Weights of a small GPT-style language model, trained from scratch on English Wikipedia: 9 layers, no biases in attention or MLP.
Each number is 500 + 40 x the weight over its row's rms, rounded and kept within 0 to 999. Layers, rows and columns count from 0. Numbers have three digits each. The size before them is the row's rms in percent of the matrix's.

# layer 6 MLP down, 128x256, rms 0.0612, rows 0-50, columns 0-127
095:490572464502542579541508543510504430525490566536516515574556576486504442468563555475504500486548485523489530507534435537448533571460460430502507487411498427524544534531458504440483506479494462492492448498483558487539516467475488449533392545505455446421448420493545468501515529539479442481486524478521587504474429490484473452498536495461537508486469593534484502521509440517504485493560
106:553529454438504547505493536550466515563471545515606486455443559518435538483542554468458596499545515476472462408492533474534425560493394514592459561502476490533508452475485557475509535526529517450542436564517486546446490493438475470553432498521501541457520450518571489525530514492444485493514557611459522482529575451512527573471491541481499526581559568502479509476458496504487549504489
100:488461484499479524450452510481430440504545467474512472536453423544483542493558554471548436511457484466497483577502513551496437454469458443497489503520472450520561502529520484499446517447528544515419463564474448532497436523497526511474478548550516547473519483486525511500481460543431444456449511445470425405462451565436440498413528495574517496502489485492519512515484540535458473544460
105:536501505529550507524609527437510508452519541506443501537502530600509483449496537525522485499455585475571514534494529517536480515507486476538488544562505471467453513521497525516512510477457523474459506524512494463424443593520502523537435480468502520540519564440474518508580521434486540419509593515484457534500471508447476553462479485553518490499537565504518502562442465446463496434455
098:513496542456469532516574580563442425561510454558496571525544407467452515488520527489441549501543490474471488539543467430506514446448459584473520480521405546488466503435514566458446502478554496500471415474429470468521533543435514463490497531520561433439457505504507544536471555516431485555521449521496525479519481438490493518550465492496498516456503452495509455453455493441485453523505
107:553520554425456453534480474536463534535498458487518465528419498479488445528529426510489492525504502457532509613515502476428522485449448454486514463472493493493520522515534577546453533512498593462505529455462453443547507540566505496525513419465432425501466509479526454453533465511472471477500519463520589524529426444465587518453521476577463515539537518527538514608514515511540494523484
091:453523521529537566532505485460500490478478501549562452545540458481502506484493458544404450510478496476496513448499452503428567537481384435562498548498596536448516474507570500418522536527439592550489492616536531467533470486415477458439481530568462561487499428439516542505470444513500448522526417518491512499433492497488447512519617531567471477559532506535461472491526516507502528527474
101:505527570473518510544533524505508578525498502476523537497501578479485574505532464423570481423494481507479536484551510453550516477500462457462537523557535528415479548495547533516538527525544491466440526489476488600411495518555524455485435415481475569478493489543525514518558520521507407435526477449508587447516459499478465507491515498481466513503542475535501399491488556530485511445507
102:497478499544456451465521543522528489560508504478535526539544513457520483549494483496439496535465394491503528483564494548503519475482529384414446444500481517500534470586476497504451532502443502442495547463591538438454529483442492436539501523468514509446468535418533541539455539498532535485382484405500518518481501529536475476462495481486513458516520536531509487537502477485560521508497
096:467515564456497544449516524491484519422577477514472528476490492465563499637489519484483560510576482429505475499500478497499487530479481595478523537543453485477563502584480488484500409491560534567518498517557484579522494503535531451531453504514467477499488512513545508534463431476459487474526453449493511546506530549541429483482487516517447479465516517546493515524519494501521473516447
099:502544475413495446455487419463474490547468481519473499503423474478494516547495498483595459532500527455474450480494524467487452475467502497512559517479456497466538501528521544494532464579459490551581492540440476516512466526515504505458439430471510535512502494451480504490462467444472483544469499488492447480465465549477580542491467565565542436500553550516495507485526467490403483485454
098:549500506574525523486511526552461547501498498514519446527482526553478455454494524517493544542545492550523511429548525499495484501482517434495507499467483471508515521533512511515397465423490476481483503524511548584531520542497504526442568572457529505490550495462582433479503482561455521476547558475503483510469421453472489483439505468492471482519521555560535478492497514514472549506531
089:467508529508526444549491502470490385522482528503558502428501507548563471488469512447535550548514497540556554526544515532492427481524501413488448558466451504485495454476494511526476453548506481417509419501502534491547476518417554498543562432447558476492533499560512472515541498517461468466458484430514555496483566474520493485535484527472487508503487419570555497555475504491547534548474
083:421494458530549490558454540500495527481533448497566445500536444572491473528512549579396472506467518456517453550453516496544443552498514483473494536488466567472522484562490558465486505478469471524466517547537504475420502480606482508477452473477494482422540487506480510508474522500556496474510492462507529428484574574494482495563550470488533439513581461463516467532538441462463495444477
090:545534506496555435505519415426465533481491520553476525584567483526493544479494541476448518446537516427524531491568522438570551468506572482558455520551510502497571510485485597483442489477512552411492510500597558535500538493517486508453424494476457490456521570446483501450439546466466512531453498581501579543466493503501495542576487435442545536475554529491512513430483480476555556523493
096:534472438552465507504451508516485477511548480485497494544499388532518461525516545587492437552530467433531476457505496466459516584510503510421556460510495611475477511449480450556516531458500447559545548463501631443488535509508468520565542510553454437541469515531513446460437544490441528570605471561534485481537523540554510511494441572493436512531481539579497486529484487509539488523507
108:519526425451520451516422450494524537523454536481359514440490473492462493472474476472523445553417491449477438496507475566528467484544537486461532544524478466536536483459493470481445513511467513525479506494552467472483471497540549529533544529566541485552406523492533496492496497456462480522421509527497458543529526489507480458503468485561518501488488453465523550447519505492523535408545
097:507533516508460568504565566432503437480539502514472468484492458500474480536438493394515491555484539507489507471520503479504525509516528492409488516478458429466516537548486445601491496483520545572448412468500535458519512453568508523499529497520421535436555443537438531503570581541462522508564526561488515532429483536444435496499494487486472515518503468418477442474539523495475490535486
099:478422439490491488496533444497529542504519468498503474464503544497504497490472492464589469501487495569502468484480501441479496511475554560477482490518489551398493524480497523550494435429491435448495477557507479517412493546443440524457512591492533571480423447507479528520490460490449479505471471581478515517400503483549503521499485497427516528512581550558557497483476478461473558539459
095:546525524423547600500571505469508531504536505515462477481482522564509524521485472511417517489497528523467489563562474467564504494488512489546519520516501494473542447492477466485490492494486518557470506568492453530499449519466499486450436540537503553416469452492490444497474443487592464593537486513449531527522482536472634505494558522465480479429505452443455498531606492546446433544443
096:559532533499562470459520478542530527547478522497470534492556465500526520536511462452533483514525521506539535504582467447539486501487508524391541503435524465448569472481453449530455544551478526523545497491528588548446503397543538462519516485559530440487515469485532459569489493548528422517461486515538505505471468516526486471455504551506512527463475431506532488575462521436551494497503
094:552467488488498510526460564540490508491456504474534489445498525555497534510513453475532523538489618498517473551444493501424492494550580434483501505545521378476556521511515438520463444546461440465494557461524476472494461546528458550440490583538540586474529475520544490532520489510450545485572595536469432565504498520488520519477543500559505506508453553450482520508528558509573551520485
104:492542549442498498443442504407474519555509445480528587427525458549514457516547496547471475489511499470527450574419502436471556526465466441554560497488436463495507541547482544448451514514516563523550535487489415545529446505457563578532488488489539466530529574493538491492467490510530417488494481500485494476539491537510468455590543588615502516483538414446558568452451537472540464495499
111:499466514564540559537495544447459480419505486517497502546466497540517548523437463476515490466493484496503510487466501452447501508472482519578508469614484487561484537499519493513516510536438426580526472578518522516505515539446471423461547474497428601518550528463440526508448532505514580516564557497519605452492555527503507482412467521462530541439519460473486491428543480475502510537425
098:454552503468439548485471496521493476468616503466496551513541509492482512582522564553491537511574467458540481551548468490485563540484521480497596504543488529498451554564462483572450462469495402466533456451399539540460578481502500459491586424519537485518550464591592466482488478534426487505493469538562457542509441521532535458433432542522479487433525474483471487501471495493538544511444
113:447478488446511456526541488502523490660525502495453518503538453484437524548437516563486487531464436523462603524525482500523537506454464518546476454467519502511528518438505465528491534536505507454488524487520461510549477530491519508524464472569523570539486521589523468508453606489563520535563486466501583525560469466500484516570499548479421547471514538487543447494538513495492458537502
108:504509467539441470492542527552540483538514463511507494543499484491487471552443464565517487530446570527490543414474539484552517480488443449487423494486577512495563503430509522508433594525427499460508573420524476436605505489510496515455592489559450549520529497521546516501489520488513480458426447454556492485520444484529524547519554515500556462507540527427478452503558491499486514514515
104:472593537521519426513550475435508521439507481443477520446578598451528486436480455505482481530529517523467465510521539447517525460529555560435568524464492504528442517473514471522508500567498499582566542483528496491553530498478520475585538543515531486450527522534536457517501463462492518565399451502475510542518511521494499473466475529496550474513455436531560505483557514542523423507510
097:507474510538518440449505496551569515507494486487528564507461492448570537462478540475478465520484465455486497482555491490527479484532514447499513397504514527536452459568487462523545561534519551532481499505522480517500507440533510546529463462525509479498476533472467423539492446446520519503476458510519544489524538531559455483419412545410502568496512429522528438513586476512535467547551
111:509554469515535470482426483486551553553455473470558472511549515501507393532558559497513495520500534495492463462479424415508568561564513442485467472434534495505522496487477550463515477431494503479424494576530509492503508514509479464448432447470586481437492593486403539411538398511513539478512484508502469521567454499513507517586483540534497561537448505417516579551486462520463509403470
095:477471500516539533507507469470421415469503459530556439570536577501510519480455529537444498556541520529489470537562537552548522502441553482449486466535578500570504484510531497532489457517413484513513538505446529596512485511518482555473501448531506564497519427547505503477496499523540529566552572509525503496524545563537477434545459485459508472458521542529481564454555506475470552489455
092:609460486501525455510530503457533529528429544500527527494445524546508495519483533489507539522535377473464518588492464489451550511501509509516563504519442459500533531468512436475486483550497524445525520452513452462456438472515510489544461494478497427576428484518582577463486567484440495482570509548429516497427576442555538515530539564480480487511520558530493590507492475488473564456426
100:504502526464428497541504508482502488511550468487442528458474471478496564482517489519555465493504461533507488489490476553537425614544531581582539545424479515425414566482523538483481443476492477585482495522518538489471557513462488434531536545489490412553491485463495447620501460489453496571505463493554461497506486492451537494488411475569457543457484491487520481552535487480536404483476
086:545454450451494500505479572445507512558514456513513549564470483524461491529464467537500524566510444509451549543518485544485582487472461449537495504539502441481520512588482503497522571430517462489437464585385534505554510417559538528546535482506447498456518493500528551527548480497464502511473490457450461537422516548488489514459597501473522512477448550488479506508513525485474543469518
126:523507490459495499472528498557573498539564482469481494517523491494515568542462520553514502486528527430545563497538479463478508520558477532481485475451497464441490562556447478484472453497533450571525567463520478521505557395530540461481502512615396530557477476556541420551487486478582563533528430508482479490557505461564484491552489555513496505440482536478548457472501393523595533613499
110:580447467518487482556470542502493463501553494508528511472503493544469558379474561472475396543499499474511546532543533463514509457447496489508468538530532506506535508535521434445502439428443433483460506545556614486418495534432475521482486472554470533548452509513464550499497488500553497471493482520553520459559458509492452512440498502458477510442516460606501460474495549515548486467507
105:479465528509533542551547503536499480466494422509507497529518517492469497558483534557475555538508407466547504532546527506429499519508497597496504520439514546458543413435508529527525550454548532456552474505555503531490479495558495496583469472456484451458466550497554467501571452461569501444594464519538598546475521524509406531507502492536512487530544476555480504572561539496447532446462
096:523498460484501439456496476597520477500454499545482527470569515527537500625474536478485467451512552494471479499454519557502506539486446509487487472494457566490438444476488533406465492550506549477479486541459471449564511488488546444543524446495547479458460528429468541490471533488551515482494489457521421506514482458511567461544456469556508518503522478406537527509481469501473488468477
090:514476449459534535501477536509495489498525445486516493516552416475456474448452532573482529531489544439530485505566513522440420503474474527524497501478500568535435376491529482555498534480495507543460558482482510471470519484522492518487475488538503509476519438552506393541485444484475581510505423509569515532547522484461432497522480490434521521496502473503516472522594511518540486516557
099:549478474521517535508460509534442510476496512535572462481528479531470487453545477504532508503531516441509502490505490461457510470541443433528536522542479530584549456494541478479519507506475523494508448559501506468529548519555414504529577462508469500450529478587410564491472479509460400463489460501558492580438443475449518508466593513490470492538458567471479503533519480563504485505609
106:477430532557489461449549512497439560502560463547506534474534442437468477500526478511464563450569533499475446448440601518543498446489547526512447525447454535543516449512551473493549505497458509509433558516525498457500564472500461516509496441498508520475465465435533539446490567475548515429512500517515480460560451472472476501570432445555502479453505529446434504497505543532479497513541
101:494531487485487526473482434564487561484429497463541491464474517513492440556461485452580488517441527476508489516467457507451523525488446462540500568499498523443583447520500530456491475527508512528460456559510500543449475473563518473425466516534483490537542449453446517511452495501437521448480545475439511479436516502486548496457546479454506492498564496473524573579534473515443472515439
097:479564487502550548471483518474525451533485526460519519458449535496566505559410545525527594560480522538515514489491487518467457538562453540462521519492521462549448487494495530450482500504566475507491512502489493454473467493498575514478548522508384461506455504493461557511507542536476465466475456522430545494503531501500496489498515534483519537559485530543495496472427475447457439496529
103:469546488483428508511550462427497524552483496576498530473528571477475522523510513445479497526508549467454486546496554511477481507513412536503564501502556545453424527560539411522528483428496536545526512498432478523514501488489499551532527530482480447525564425499529495507500556443497542489483522449484464477478464464457470483463529547491459487419508491501465465490430454533500436522515
093:573478426489522469491464445544452508471454468552454485553455483526502538507496492490466489510460482518454429523529466538519493425524562490484521521498502504509451582526501472517497471456508496519517371589467454508484433546482511507498500521560514525514532537483488457512462515471422479574488516499441482517513506535500503465450529516517473490503443459504464446468559528503474493478504
092:489451493486474496495506534558490515530521415507563529492452467498518554471486538486546544531543545450466526521490532524463499469514530523493429499601478505537520505535471427470535565437461396525598511538524466521564527625532478543528477444474442536519461509555471487556565557422443511440586447582536490567498513443506508497490489539427520525519448463465558497456512459533541463538518
097:504400503477499529533534489544494472520542501509456581524475474467497484527531476509521489524462519592477542539500547459517405455483477467504444464451537496486501539540522425483579569495399537505461569496514518566544472477520536462506519514534514487532523437529508524441572534532465493497545455518496485498525471499536521500538509512448514502460502491561451485486567547490501407576507
111:557500469566535523494509489511461461506488530530412529559522468519502511453542489515474450503520495515489508451524458494490494562480516537581528452540527537491504554526559450513532477506486532493562457485454524484511475475529480476462506528541491468565488469566467435491496468520387511581547525534504511483510548460521461471514575460496449487474522489484481460441519518538512495531499
086:474543518573438529490447532448536501476543415503422511589474480534476534519524486501519481484486502501552538432525488542511459549486438532520542555423457461439529515525447441459458490444515489538520499542499478526507518482418453514518497509578416522475496530504561548500531510514457482545502453381529485512494487527496517492409546562434488538418485508473504548509538472426541518456430
097:456486508507493536454491548494538494489528525487514499526547434490525430494526397502496539508567530469468577451530512505509465546520498510537557494573460530492466525494457526472478517417487519444515514478515473487527568498458515485442494523508497459546481523543450514472491490421498518498540509528458451538427464476515409492425487516456491457474480545567537487521482427485509489487432
115:450538461539535469466475458525544492503503515411457455474517473540558513485448511558493522446483446467497550520499440469588477557541497522515503482501527536492418505421450507518428483518537500444508536507514510511486518547488567437430455507501442483443489504463457434558454520501511512528488465583459436547527537471552439480543496474451542499511507474511514464503457485431461513488517